Part of a small language model's weights.
Size: 8 layers, width 384, 20.5M parameters.
Architecture: RMSNorm before each block, rotary positions, no biases in attention or MLP, untied embeddings, normalized queries and keys, capped logits.
Training: a variant of SOAP for these matrices, 613M tokens, 4701 steps.
Each number is 500 + 50 x the weight over its row's rms, rounded and kept within 0 to 999. Layers, rows and columns count from 0. Numbers have three digits each. The size before them is the row's rms in percent of the matrix's.

# gate: layer 3 MLP gate, 512x384, rms 0.155, rows 447-511, columns 144-191
# up: layer 3 MLP up, 512x384, rms 0.161, rows 447-511, columns 144-191
# down: layer 3 MLP down (transposed), 512x384, rms 0.154, rows 447-511, columns 144-191
gate447 098:533495607444524511386437542473418529523543542503559469548423472489474516497334507482443361465496510447577525466551450464483536555528558461448482
up447 096:402491588544437465559502543574440488424434400534480493493461630489505515562525502418476515466511552523471426461523532487399485442464511482474459
down447 095:609470493525547423532609508601443444537405378457544543509568528539469572465479643539453475529454619492533471575527491480465382436494481459527396
gate448 097:479479510476460483512505539501538473514591541440557468473563483516531498545415467603505498421402522581471537531484471455512488598449472515543572
up448 102:521564531493563563460462463481473543507488469454537549503435511414549495526489518378510472584539482474482447495517436518548499458432402466483490
down448 100:473509441477459516577464399467504507525483486461520577460398525442489437476506450417564463505599493431492452489526458636426480429506413503503420
gate449 099:588421497490471593520485397484420447540491565466544519519524548474526546529465429613483586474507499456425516546504542541523458514501455333481397
up449 101:523514565434391530537443499547469576509514544420400485520545543456583480473503516546499496579578610487533440541427469492542447526523532461534481
down449 106:492472511473430508526491416474469457497520546507502513518499495557531559484488464516392609507451452506515455481541504484461448549486409504483430
gate450 106:488475508490478619510454568474534440551479599541557477538498476449453522571486399540618463437611553514503489453479508435532559526535510555524507
up450 099:475546504488609490533501476576537482445478531550473525562490536564507507563474497457559546489563496525527557485424510464437449459592504404512486
down450 103:517556506518444455459481456505542524480552548499545578489474606486506537444594521433504495431556499444564496484430452594458485488521420452505576
gate451 096:511481469501527506477569495554446459628559554545469492441505496583486489528521442526424528551525491496516484484533483554492519514554452563416445
up451 102:504522508554445541516554458563473443471510482522525448536549483524459423407534600523467605479420402502492508545395494549487527445522491510459580
down451 103:555501438518499448500542504491605520535628461557517474397478397495462506548575512572461535484537512533529467536540483494480517559446524557461595
gate452 108:499433543519486456429516544462543544550507505524511437391463481415511526580447524515482514565474527480495510500545456451507498529524504447558545
up452 098:507529528534597470506500473498496417507395548536531482566502534512560481515582467478550567493648540502488425443468575515534570514524473535508399
down452 103:524594511495499454496456492495519461428479468522562560520505478628507464548468532448512488509361474523392455431378476500499472472500515455505476
gate453 093:492498476501562431517495520538509559556592472537502509479395416610486455467459507529565546518450432466484529531584505467557427547505480507560576
up453 094:487569478540509463485513494571486424455557504453538558446480498534443472586478505440567489517517535479432569521537478526483498480555450474421636
down453 096:432400553529428464437560521487388532526438405461408450491412499542552546444516433470521506460431498496372529455507527369504527521559494480556478
gate454 099:526502454549563530499501531520484522548439480452513580516461478423465569620436470497476578602464547497526500484561554452451482508488493444540413
up454 099:464441465448560471479475546563418530296493529520433551463563569505481522380488492525488491504555580459443549515555542450493515450572592500544570
down454 100:492496469499491449522371502438585542504548506419522380569472448505588533451535506578535519625448496537508475507611564556405498477504538512499502
gate455 100:458519549510601453464527450579602496574487540525442563460509477439474499512487595508543566527533476436475475452493544507493389547516424538471499
up455 103:424474441538386555524511519532475518548588521428531603537554466488473521537595510537517521428549416537518504487507498527523510504493504467471555
down455 104:414443472465501482510472495435506481529532489495479495513490476605469446498478584464546436606516480460429494570442433397654503446463515514491543
gate456 092:487564489369554531510432480511587511516487465519556506515595495483389547425471442511470550430506532501524411452407432549569488449549559546545447
up456 095:550487434517575575486535503540582460508479422540526506561504525492449504448517452507474515456545454546555462457506527614468583458564520505386582
down456 100:486495457501574547521475412539533480425533497496472522458475504509461552479480469497448542527417439512462507518496673511544490537465508421459508
gate457 099:525537528473469512590518607574529540484584476420500544487520418446502438447441537510475561583423420493495586548587551519470534537542475585583576
up457 101:497505497545502540431492481432455514578415464494542458492485559403460477549498545520588511513548576441460471524501513476471499552559474460493422
down457 105:516484453444454568521500480432518497506466528497458477489583422371496489590558517495446515549521490511492549500481571514544491462485485587463586
gate458 103:525469484549527532574614534413437521514582518495421543423527536509487490452445511437551485593614471492530562545500428497479529514428551523456503
up458 110:452518485473378505524506553473560481406557576414545509495525566427530470392456456429562507575536504420464506525535521412467525513461451549464476
down458 106:517491518567505472569481432448519500496579558443442495559496456531574531509561423514537496502601546517532537469489553394490573454479470546464428
gate459 096:559563528491489509531542437500560426584530522445479523541457523400531531550402409570524452535440458477508432402623475601477512481535548539452451
up459 100:393516465507484564429314544494537597409531463500587503513468510482437478553445492384517531389496636561387494498462450549491441501530495500541511
down459 100:438497453514485474483480462404437512509520504560510553523553487560522557531518537484528461449496458424503603566486452428455481468434449450541508
gate460 095:469477528500560492534498513592521481464483491474598377535465442391502418496429523518425522396542427435518576519467422476485455510428461498635499
up460 093:517475385545446456448548464407470482464416620475467509437473511517502499504546464408515420537485546616489464495477562547520378494469468525412549
down460 102:573512400523444558474449556417451325601454471496511484519470524510609517453421523535389489498447480439430469569513487512489499526541528463475545
gate461 104:620420536459512446514523519512512447575405556598523554556489559454442458452573424459623423549513514401489491513522496514452507525468512442458489
up461 110:474516538405427503602531432456507497469511538501554533423551434547448536515450430414482449506502516482437474525459459487498440443531507475480484
down461 100:544481541519505513524560540479550575444510510489426517470553475554470538440527483539453464521531471472518453522502559532496641403425521577443558
gate462 096:407451503509477431532526550536537453563500549475507516521589501473504459516517541570499627490492645473487457486541504513582513438466474506547544
up462 099:466493456499438581494430461511467500466507533553516570439424553560521531518524442462457447446518459499506567484453469473506577579486481562426482
down462 101:589494543556477521466465498513486433512588467501433541463418509576574473545630472514459431457547446491657479427481416565490530531421458511473428
gate463 092:531475478505566581529469500511454586509475529530441524547578484529526509569411514549503481532494449410520521452483503470508477540489430500578390
up463 096:431546539421426383483497476473492427447559498458584457500473520461523528479508459494489480448534527505542517536533609621471570448485471500574489
down463 099:492485485512453399479625403511477460588466464503495526478485511482455520441514532515527463508592515449518474531539477494441553509586450516547497
gate464 085:458486544562572454471476476504568572486470443513415429544496498578498429454464552486446581546542540502442524510417589442433601610515455581554486
up464 093:471568530410471580445443436585567458415594468543474541540518544479579465566563432496440504467525525465444522519413507472466494457402526410578542
down464 094:493473509509412458480506469492572479527527514575550458441495470601550586422447423547607481459634538473484541571493468528546491435519450380486551
gate465 100:487487467543490409549511549555512461581489507536560480525565551524504566484453483485539509531495520467511504514574504502541400424553495452408530
up465 102:416505599462455531474494553451508598524539448503502453496460535474407507433447590501503551458443537468494551476574599523472494497450397463490526
down465 104:562485454494430458499525483534397484460528536453480534415472490392541435513444474528558531512549517470479505456469449432532447436523475540533498
gate466 096:525471470449551375561532463570543503481564403400485500501479491452526453449493463511462412525430487466464490504536465491479554480466502466487384
up466 101:483444535533496470464468491437517481486540525508489436512540457412514508501584501561494595503432561521431496473528603508475523461475532525507506
down466 095:475432434528503591574451488484403498527425477476525510516545421530494547558410451427413426584508613483484535554508543579499598528580434504457438
gate467 102:493583567554544553368506481484509506514479525537512471553465503477508514555484433493474524516559619554544497445554534512505432504523528469517436
up467 097:499551548504523395504524407505493573464563518456528445421422575481544582534477493596446472457523536520488522523463480426424444490433347426538538
down467 103:482478484486437452568616506486503548505482550491414555468649517465571469534499525474514449533533496528526516560598477532522479483568480501461474
gate468 099:475540532514543382507455587476549451560498491419555530556553512452532393565454524466552466582426495462444520506574484492514499502472542517566523
up468 103:489519519471467630495452561544461507481474621537453443475501521462509428477499566442374394448497516576544517512570524555482481473521496470554537
down468 100:532487448437497452453491407493447477494540446566497574544433419448410554437616544418457436575570524445566600530511554472510527579456553417501548
gate469 103:495528417488511549574579525494512450450490475521435432494483410552553518461577504453439544535478605494534413520589483488508500454489591465543460
up469 099:540441436515565509432541535459441514481493542475411551627511564484430491456490553501437595422477571465491438452466501507537445542634518554645532
down469 103:432572528505405533569468532477566585560503449512482517492462490629480495546546465481449494399489518471489518570609421326429496501488528512406471
gate470 110:478501523468458482445474421436487523478436559596521535517521621465366499544480503446485493514535514514488438536546456478558475614570508435591504
up470 107:419457425500456634503493503555477551541531595503465519572577485488555520482459490485479559514460518570565472515447418430502534514509552612573428
down470 103:511552514542490598489463562575521468501527517512621404547483590564465543502591600484496526489639487528563515529551470506421424475538420496533590
gate471 093:581522455507489530412407566547500480427521423457482475445414481407525460466463537464393578430508413467483548464477488453574502502521482527539472
up471 098:416406501582537541393536514489444411437479534456578401459416529469441512477461584497556451490466446569486477440479589554449402475555445399482539
down471 097:482529532397419469561545394532452580545508486524428497537467469516528474570543446525472427440546526445567510559490475443465517487532531449425527
gate472 104:425555495451542501507491484475511431364460502570483483426495534565501531447440515405492563517620426557513499572489539387440512487442406436444541
up472 099:462546518543451431415481495441512473515511441523493526531476451600648542494533470396532457545533508483537502512526552554451517531541417574492509
down472 099:607504595548481441535573464437685383516489517526511580512515501483489512507482512522601482503487441526540518581521454551409480467524513417402483
gate473 103:524482411586440510549463484416453495539483569534552566448463473497519476551576447507564463444513515510613462587433480443511412486473554563468537
up473 093:519560531480457342380559469547489529539592544560546412516535508552420522577532511485549482615549519568491457446412615505467417482587447528574447
down473 105:566476522531537543472536454573501527511508484508434502542546499490396433484530563499414468442469513435464621498525475558447598433540449509582467
gate474 102:501561467552545469590526524487459517427482398467534441482477532435420395471475482468468490477528415504506477504491523463554477507452449511488507
up474 095:459494516610562514465447543574525413575487538520472524518530509498484517507543460565500459524494493526415551429519547498410530436469567513557474
down474 102:529545472548552529493438474589511507519532586487481452547578618492467470486528536426611500505575432452543469479399486460594543500443509529573430
gate475 103:502455596440554458457505416473460526491465618548531529538547496509476496521508526560550456461473513660459498483457530556472533523543535496438565
up475 105:552496465581455539550479596561494447487532458511528536562474548429446505554489428453532490474549455471419505479478445549561493408495442559408459
down475 101:448477511444509509524520481523401555500552480439487567557475473509494554495571517615516475535576474515483508496514564500575463450545536495511414
gate476 107:535398504525489525480461450474444390614487479520503482445492441464513536526530473496486536540471392493381537430539497576498515606486457513493479
up476 109:463440469455457540504479446530496488447547508557593475499465548497524447471463503438466493524426581518434547517539510522464504468482503479457452
down476 099:480474624496478546537513552493439348498490470533515490582423480536473435575513476537460467475486486522406513472607415522578529478435521557563505
gate477 103:489550573439574496478465518495479512538562492445555491504572448470452504532504529532480538546518524502464429433540550468368539543494504452460461
up477 101:468415446511502515485502552384451495491513497504597362583505439590492510495500549506490500523543561521555493580537520511531634483509529485540496
down477 102:548418504429562478442536537522453501494548497435455607499547448556535534465515487453463541478422555445516471508602525545498581504515487543595576
gate478 104:542508495434568460575533553515552452607475517464438497437601476512533454568488439446516393504515509419552510466444545492443553470494541417533543
up478 101:624595506469514413491570506490590538534526450610466470369508429494589508482472552453528431532521601517428410474581486482460489456460476548541470
down478 103:491445499452544474526670508441546506552537492456499527445526444552580447523476498514473492525526416509497464430488500540416487537514506542512508
gate479 099:494525518577520482528498574569498558485459507470493495527459502596449421534445498511477510443477560461521566525511460428473442516517525530548527
up479 096:528495468504446539409600531481491635445490453559616570476499512436454453525485535564459454470495578540521473527556511509542514412558483491557534
down479 103:455583474427528577419551488411424473505519418509416511518508538534554450530422395443596504531429508461369537499508427503499496613499547464542506
gate480 098:501512505533413547467502464609615470547440523513478443468545532468449479583621506535517431471566622452582475493457557471549471489502537476556549
up480 092:427438546532445555463452502522434564556460500586502512521440518467409492459481555522508510492537592500503543466560609485508455420586466499471539
down480 098:476513428514478481534467499458611465360457537519486391538543524551525504459455442508434532440442522602441524447546545437477497521401503488393469
gate481 103:500530601493507501544524524511563458513527519447479447489528481423595415428493533576495500456495548464447561545468525455374516530523465453485699
up481 103:460503591574426431516493535502582547435490537478559546554485489461475541514469543459509452570626519479488480498530511499433482568525510434512467
down481 096:508499526451447492540535515466482557562548461530585483486487529412442430548527369554507489513502521457448605467434513512400534490501502558509502
gate482 096:504525474606490444506493388460433431494530453524548432486477537468515493519490496420415572543489461494594470510543553529491532518457462470500534
up482 094:488574499557491483539473487451464416450473437517500470518447553506533491430495484523522521575521463404467426548568400525586491432402483603501524
down482 099:436507521535417577492527467373449489527568475497533596517464420536382530459518547513477452428537508480482540442473452462413465543448455482457564
gate483 098:482497496669518583493561406491556497519420522502594557512499483529477468413487532469522520561527466528535358436521502526417482489597549499477453
up483 100:495511543558495470554519490493502453573523438525554541505555426406471471471502494537495567575469485532429589471623475524521398518521499458577539
down483 100:510486499504487444543500378440533522359504430530521474523393531450496601470469450484548541521513539600478402559419468607479519482527517543505456
gate484 106:512497512610454550552443543554496497579554521455521507437588572484503446457505469524517442530426543490498523553412457471441471459516485502500565
up484 105:514492457504536411540487496525550526448504453522472544440573368471520506450514464583518455576508534457450499515406548473529569511547509460492462
down484 103:378445524467532512567449455422442463515546476480432566483560551419456513435472471534525481495458568533491506538528493473487539467481506496527457
gate485 097:563487566549514498573520506588581489420531568506525491513484560379410481481552486401474500480462457461532513554486479504518436448479564447436555
up485 093:500473525466534445526562564508446528485520395598491382446486432553435502496535467636532413519565468515637561445555551573532592495520570479504401
down485 097:430596455550478491434545428493535493444536515496489518606499554442546526448515533524537455577532478510514497498403504494349502565529556482517474
gate486 101:407483473480549538452543545522481512476452439519507421549565573483481491351474547568446502455471502470590467479586460461500597576507484486556511
up486 097:531395471497449499501445553494553456446462456541412520463568491438519521560454454462518564420495510487513448457517467512543399478439543465497503
down486 102:608607397470485455424430553472494583492496546527542470516547575453496487438525539514429516443414457443516449492450489515349480580458467567530466
gate487 116:426538503491434507511434514601519496526545483503475398510507429547555480449556429404434431536520616503580443436547387472557512479473463554535495
up487 110:501525507448482475524489566615518540519484391498506530515517463473500530459510463508445418500529554486642453501460481471442506582455606419524512
down487 107:599499550458489523480504544569486519411552501598529403557534441498477542568504482520484460444474506530469457569572611560476566493566500546498458
gate488 095:576560495539456514508458568460516587458455630487462470539478455589558454493538554451509425611473447451512438479504543534539502528447505633607531
up488 095:541544488536558488482400564516514511553478449534440553591483533523455488553509439455539491592569503555584479492587492516538546490553492453503531
down488 098:556453435434455603425481571445486583482558525484501521507445411511540573468495505483495454499445579403450477547520515489447514504479487544511529
gate489 097:566545508533588445516528507512576476552450390516472570510466438558580474523522525497407512480645553485426483459573488475483520537450446499492479
up489 100:486502530412507529536479500518470578440454550465519532552512509486467540502546489471450456512503580567579548496492538504492434545569514464441482
down489 100:430492507475368439500562465506527614527484464459531528497493519574466551478509507490465510441509509521506514511477494515529514534514523518483430
gate490 103:475544490497526463494459518482524447413451603503545431543456487478412421479459490515483592454478487467493518524520467515490578569534478494474491
up490 106:393549489486536461515464523530525417517509486446502410575475447522416487509517488521431590576450415507441472529475515533497563498497471521465481
down490 098:512500461457451431424457413518512455419548483335410465491477530480516438493476541563517511387480536507556519454453462493548562444448486507438418
gate491 102:506515514434610487456432485547413520524467515458516501570490515489524528492422519442441532487533546527522470467494496452552446547470417471455480
up491 098:522514504470485502406569517508437505489478560547476558613529525555516428521465484542406573519594554542503482438485537467458516418448504479530627
down491 102:529505623437533552454506502412480533464452521558514459520432500420505488480513548476467448504368405558591484489520492534486526407454475441454551
gate492 097:515585502501484479513518478430511495522505518431540507486540543548454527539525510520580511559434540557550388501478427483536496419505405503468513
up492 097:542468473512526506391524443530538493530457476511450507453463545532476525507557489478519496509541374511469460530529470543489483583591582478432502
down492 101:478415557449518506423435519524535486513403483480402568580547502594501475465494544510487407482492428477543535553530562389411492517474552534457519
gate493 100:480513550575577477381483461429425507411598515451433516563547477495488488521485503533460534459505475518456556617568452510457532458493394465411492
up493 100:504471466514580562460366498535441549433471494486478480438460409525498543471527504481484416511448484457476657492466472452500537563576492531626467
down493 100:555519514533547473522498573522420390453576501569518460512619450491570443537455473496535498491443539428489468522465455472519507497487500380494503
gate494 092:388484571589443444481463622469525507597538492499445506505484444535503437450436526591550453465570569491429501502451569403462392515536460573461486
up494 098:640464464488667412478553484495477524543417493538532528556476420566464509521538481430511494472475476425464492528472458520476522613624562488545458
down494 095:518524520487484537491569437591524498502497530600506475490528450470471601627585519447524553458556454494489494495588463638527499507542452479508401
gate495 098:607520570398543565517550336463541424469573512436503585601474470492471542496531453544468530483505368497454498450523492502478463450527522520554598
up495 100:518470546485517473530544575480465451533465485509497540458501570531489475533579513610416490554546414491504506543436487535559465531482490419558510
down495 099:477598404432490510492549468550435441451497559470469432456432467472523551420451516522410522565521480513493503486392498528477442563461528442462583
gate496 091:481501548554563510447467479465550568432488528383517538483490580523542514483525510475512524468483519459641527594412513546523483467509549505577497
up496 097:570532527557563508608438589527418565407559509462428548575567628533594529503560474449503493591530526616481489550475517394435458515532554437480470
down496 096:476522422553456463475511592512543433479415484459485539619512609541469542489571514491483538482492458630537495462429454505495444565450458527423518
gate497 100:547512505494324527515539523485542541477473467550465466491519520531535567480526520495472498550559579580445524515567512515515519500473414407496505
up497 095:451600516476473499467597470421467476593414497484494548522502454538453516488538548554412479544540436478634458480495552495435456527554467476533397
down497 097:515636481443520495506585491483584457538444481496513492534511482509550558467487455508524382554490482523562489539425523416451477543491458565507605
gate498 099:505449594480422478417471543528392507523501523458475640516563436462519456532483571499453469420566557554594497396509522507472544601509467515476441
up498 100:497539550482557604508518451515586565616576626566407428515475525536523492503464530529443424439507445497595545498515492393478441538510509531537542
down498 100:561520498467572429518485494506494571488472538513488466550517516530495583448557533507410510555497500500463442501546545471501464589478533524479517
gate499 098:542494558476541454479532460430595426576494516555579487569464551492385470510512564447479432514469479580463555509427492436459506477540501514558411
up499 092:501524522522553550564413519477479509484462388450489623531482504497502469518469430497558451539582539532580532421506434569553604438596496585468479
down499 096:455447448425512495545424455529474442454432434475501525525509475505440378515421542434541535515493541542537446602469527617437490514533473593528602
gate500 091:509531458496577501459480543479502495476494478540502460495536460628566536462492536482473527497627490517479469519564483523563473492455500549574429
up500 095:453471436518575493484491557507475535518563460582508537434507494506571465482415457540537465485494468448442562445538495474482437536491474466578553
down500 096:408506453449561492369514435494547528411550403550482494535436443491548523498383529522461415464483631501527543508527472497465512486524525555496565
gate501 104:499458473519457539511404569494529495541517544450536484509521437567507503446511496529566438455587505548525471521563611556623560494481460524473415
up501 102:486393475579551512578524460517470575570439547517529513544504459556596512460485521494496383543695575541528431526538508519511495460514548494478459
down501 101:505500467415507519469422484439512538477506404517480570469491584556448576451530421520498547518341460524466469513572547515483553520462432460487552
gate502 094:483474586429539516521523564520500482479548464555509457560585523513548502506537439510488454495536484517461483551547486533616451530489534543480459
up502 097:471552540494494537479453546480513460461614465553428504504541387516478484491439572560540484540518530484560471470458502502523465529538385577477407
down502 098:430476520479497571569433530554506482517528478586509442544606436495475515491520478506582426492498486480402526378582482503502546473576403558562395
gate503 094:405508532443484432527460505435485474555540529435501545578500522628419416496540572382468650533437436428487462469454556470534480427489412589524487
up503 098:511436510547511401577456496479461393464499496516560523413470464428561495542511446553479539495584506495484508562527505554455471477436504493448508
down503 099:435566464535552508474519481523611489462469457491483577572554491474489500613527421405503478486536516540516468519480500564554514527470521486558523
gate504 102:468499444466518582453342451588556517597456462467495492516397481476490460561517439453460447471466500568515452446464487522504519476478474539511523
up504 096:555495469468521509460506501529423479513533476455450496538521490574441487541549503546460549444591481528578537576494468482548475432534506467441370
down504 091:458462553524543546528482543570480481557441459381477522441522541502577468401519440537539534475523467532422510538437404469476460437534392479478468
gate505 089:494507426536493464490427523506469403546495558435330420541492482518552387445517552438570443598549508551436468497533478522542503586503508459514547
up505 104:471540431584454511553494482598458466446449487543478547535487530472543427438555577463473438442516512576502553411537452568447456544453516436536475
down505 105:581550550522558478512544511519545456543548480538542498571468536447557477490448551557490529484475544431480437532528364563388551447476521458411478
gate506 092:515358418508429602482486489518506567578463504526519535508494399577489435563504513554515506406441511419457546498470498484588517443566443459524522
up506 095:399486548559475403549480486525418536598436429442466526401519547509497514493503420509493473462493543515523495376485524600540417497521470456552490
down506 104:469536466558470507514482461489481462517589488557517473537473576420436461485476454432503460526444486556464500532476596498510497441468557499588492
gate507 099:531516522368500504501441481563507406501474557524466550535516573526542492545470528436637478553585411471389519572465469550472550514547541518540476
up507 102:428586460619493558575467560453484572481571404478515542408451496544481519594501510477482509490489418503352574517435597487461501513545430454454554
down507 102:511501488555474468493458495506625458461526440510465484514444543510526490522501576478475506505422473549431600516551550509516452482480534393517532
gate508 095:527510443456517498479550516431499470422591471510478471491538431416493602485493558528496512537576476489527534489607541505487491437465449549531537
up508 098:487559479479502496523544472431532453523500597436501517534443472488482482433501517461453502503571539512584546394472516498538447440388440460557483
down508 096:429500487513497534528472464441504555518489483523467510529458516504512583486488467440529455554440457587470554473542477460427462524461485490478377
gate509 098:514446499560418463501537631479438520539538559538455572545463524539490509496423524453486471542515569433493564423470494424507465449570452515528532
up509 097:471433509479465486512468514503529528538530551515530487433525462496468485502481513388505402529403515426316448488471510439488479346435473513498499
down509 100:565511459498499534489522427530558434495518513520413393617501514486516502454581585543563524528386554549510497579525518413508441439509501481489532
gate510 091:500524506510473451462503491503571524498440528494566498534494361498547527597447496459472518461426469558426497599520511503551437498482502459519532
up510 089:420461597445562494530466494463516501487472450426438528489506464554529563592460546449451543528511522512528487493485463477457427534508560491531478
down510 089:493506548527420497441571620547457590528549520597528480549486462513420428542520537464559522407521442540478522467508430489537588456576559493531452
gate511 097:472364440427455524499452510496450479464460493499531484561527468458492414517477502510499558544472509610433399531530512419461601532484526496438477
up511 105:459537608502562479488541532497398540504498497471535399485520475531394437374480556524498540565377495439528565544470367529479431448420543416440527
down511 111:565589519525499581472387549527487510412528556531547418515464501504480515500511514553544549433532525452500559536495591534467484562479542493541489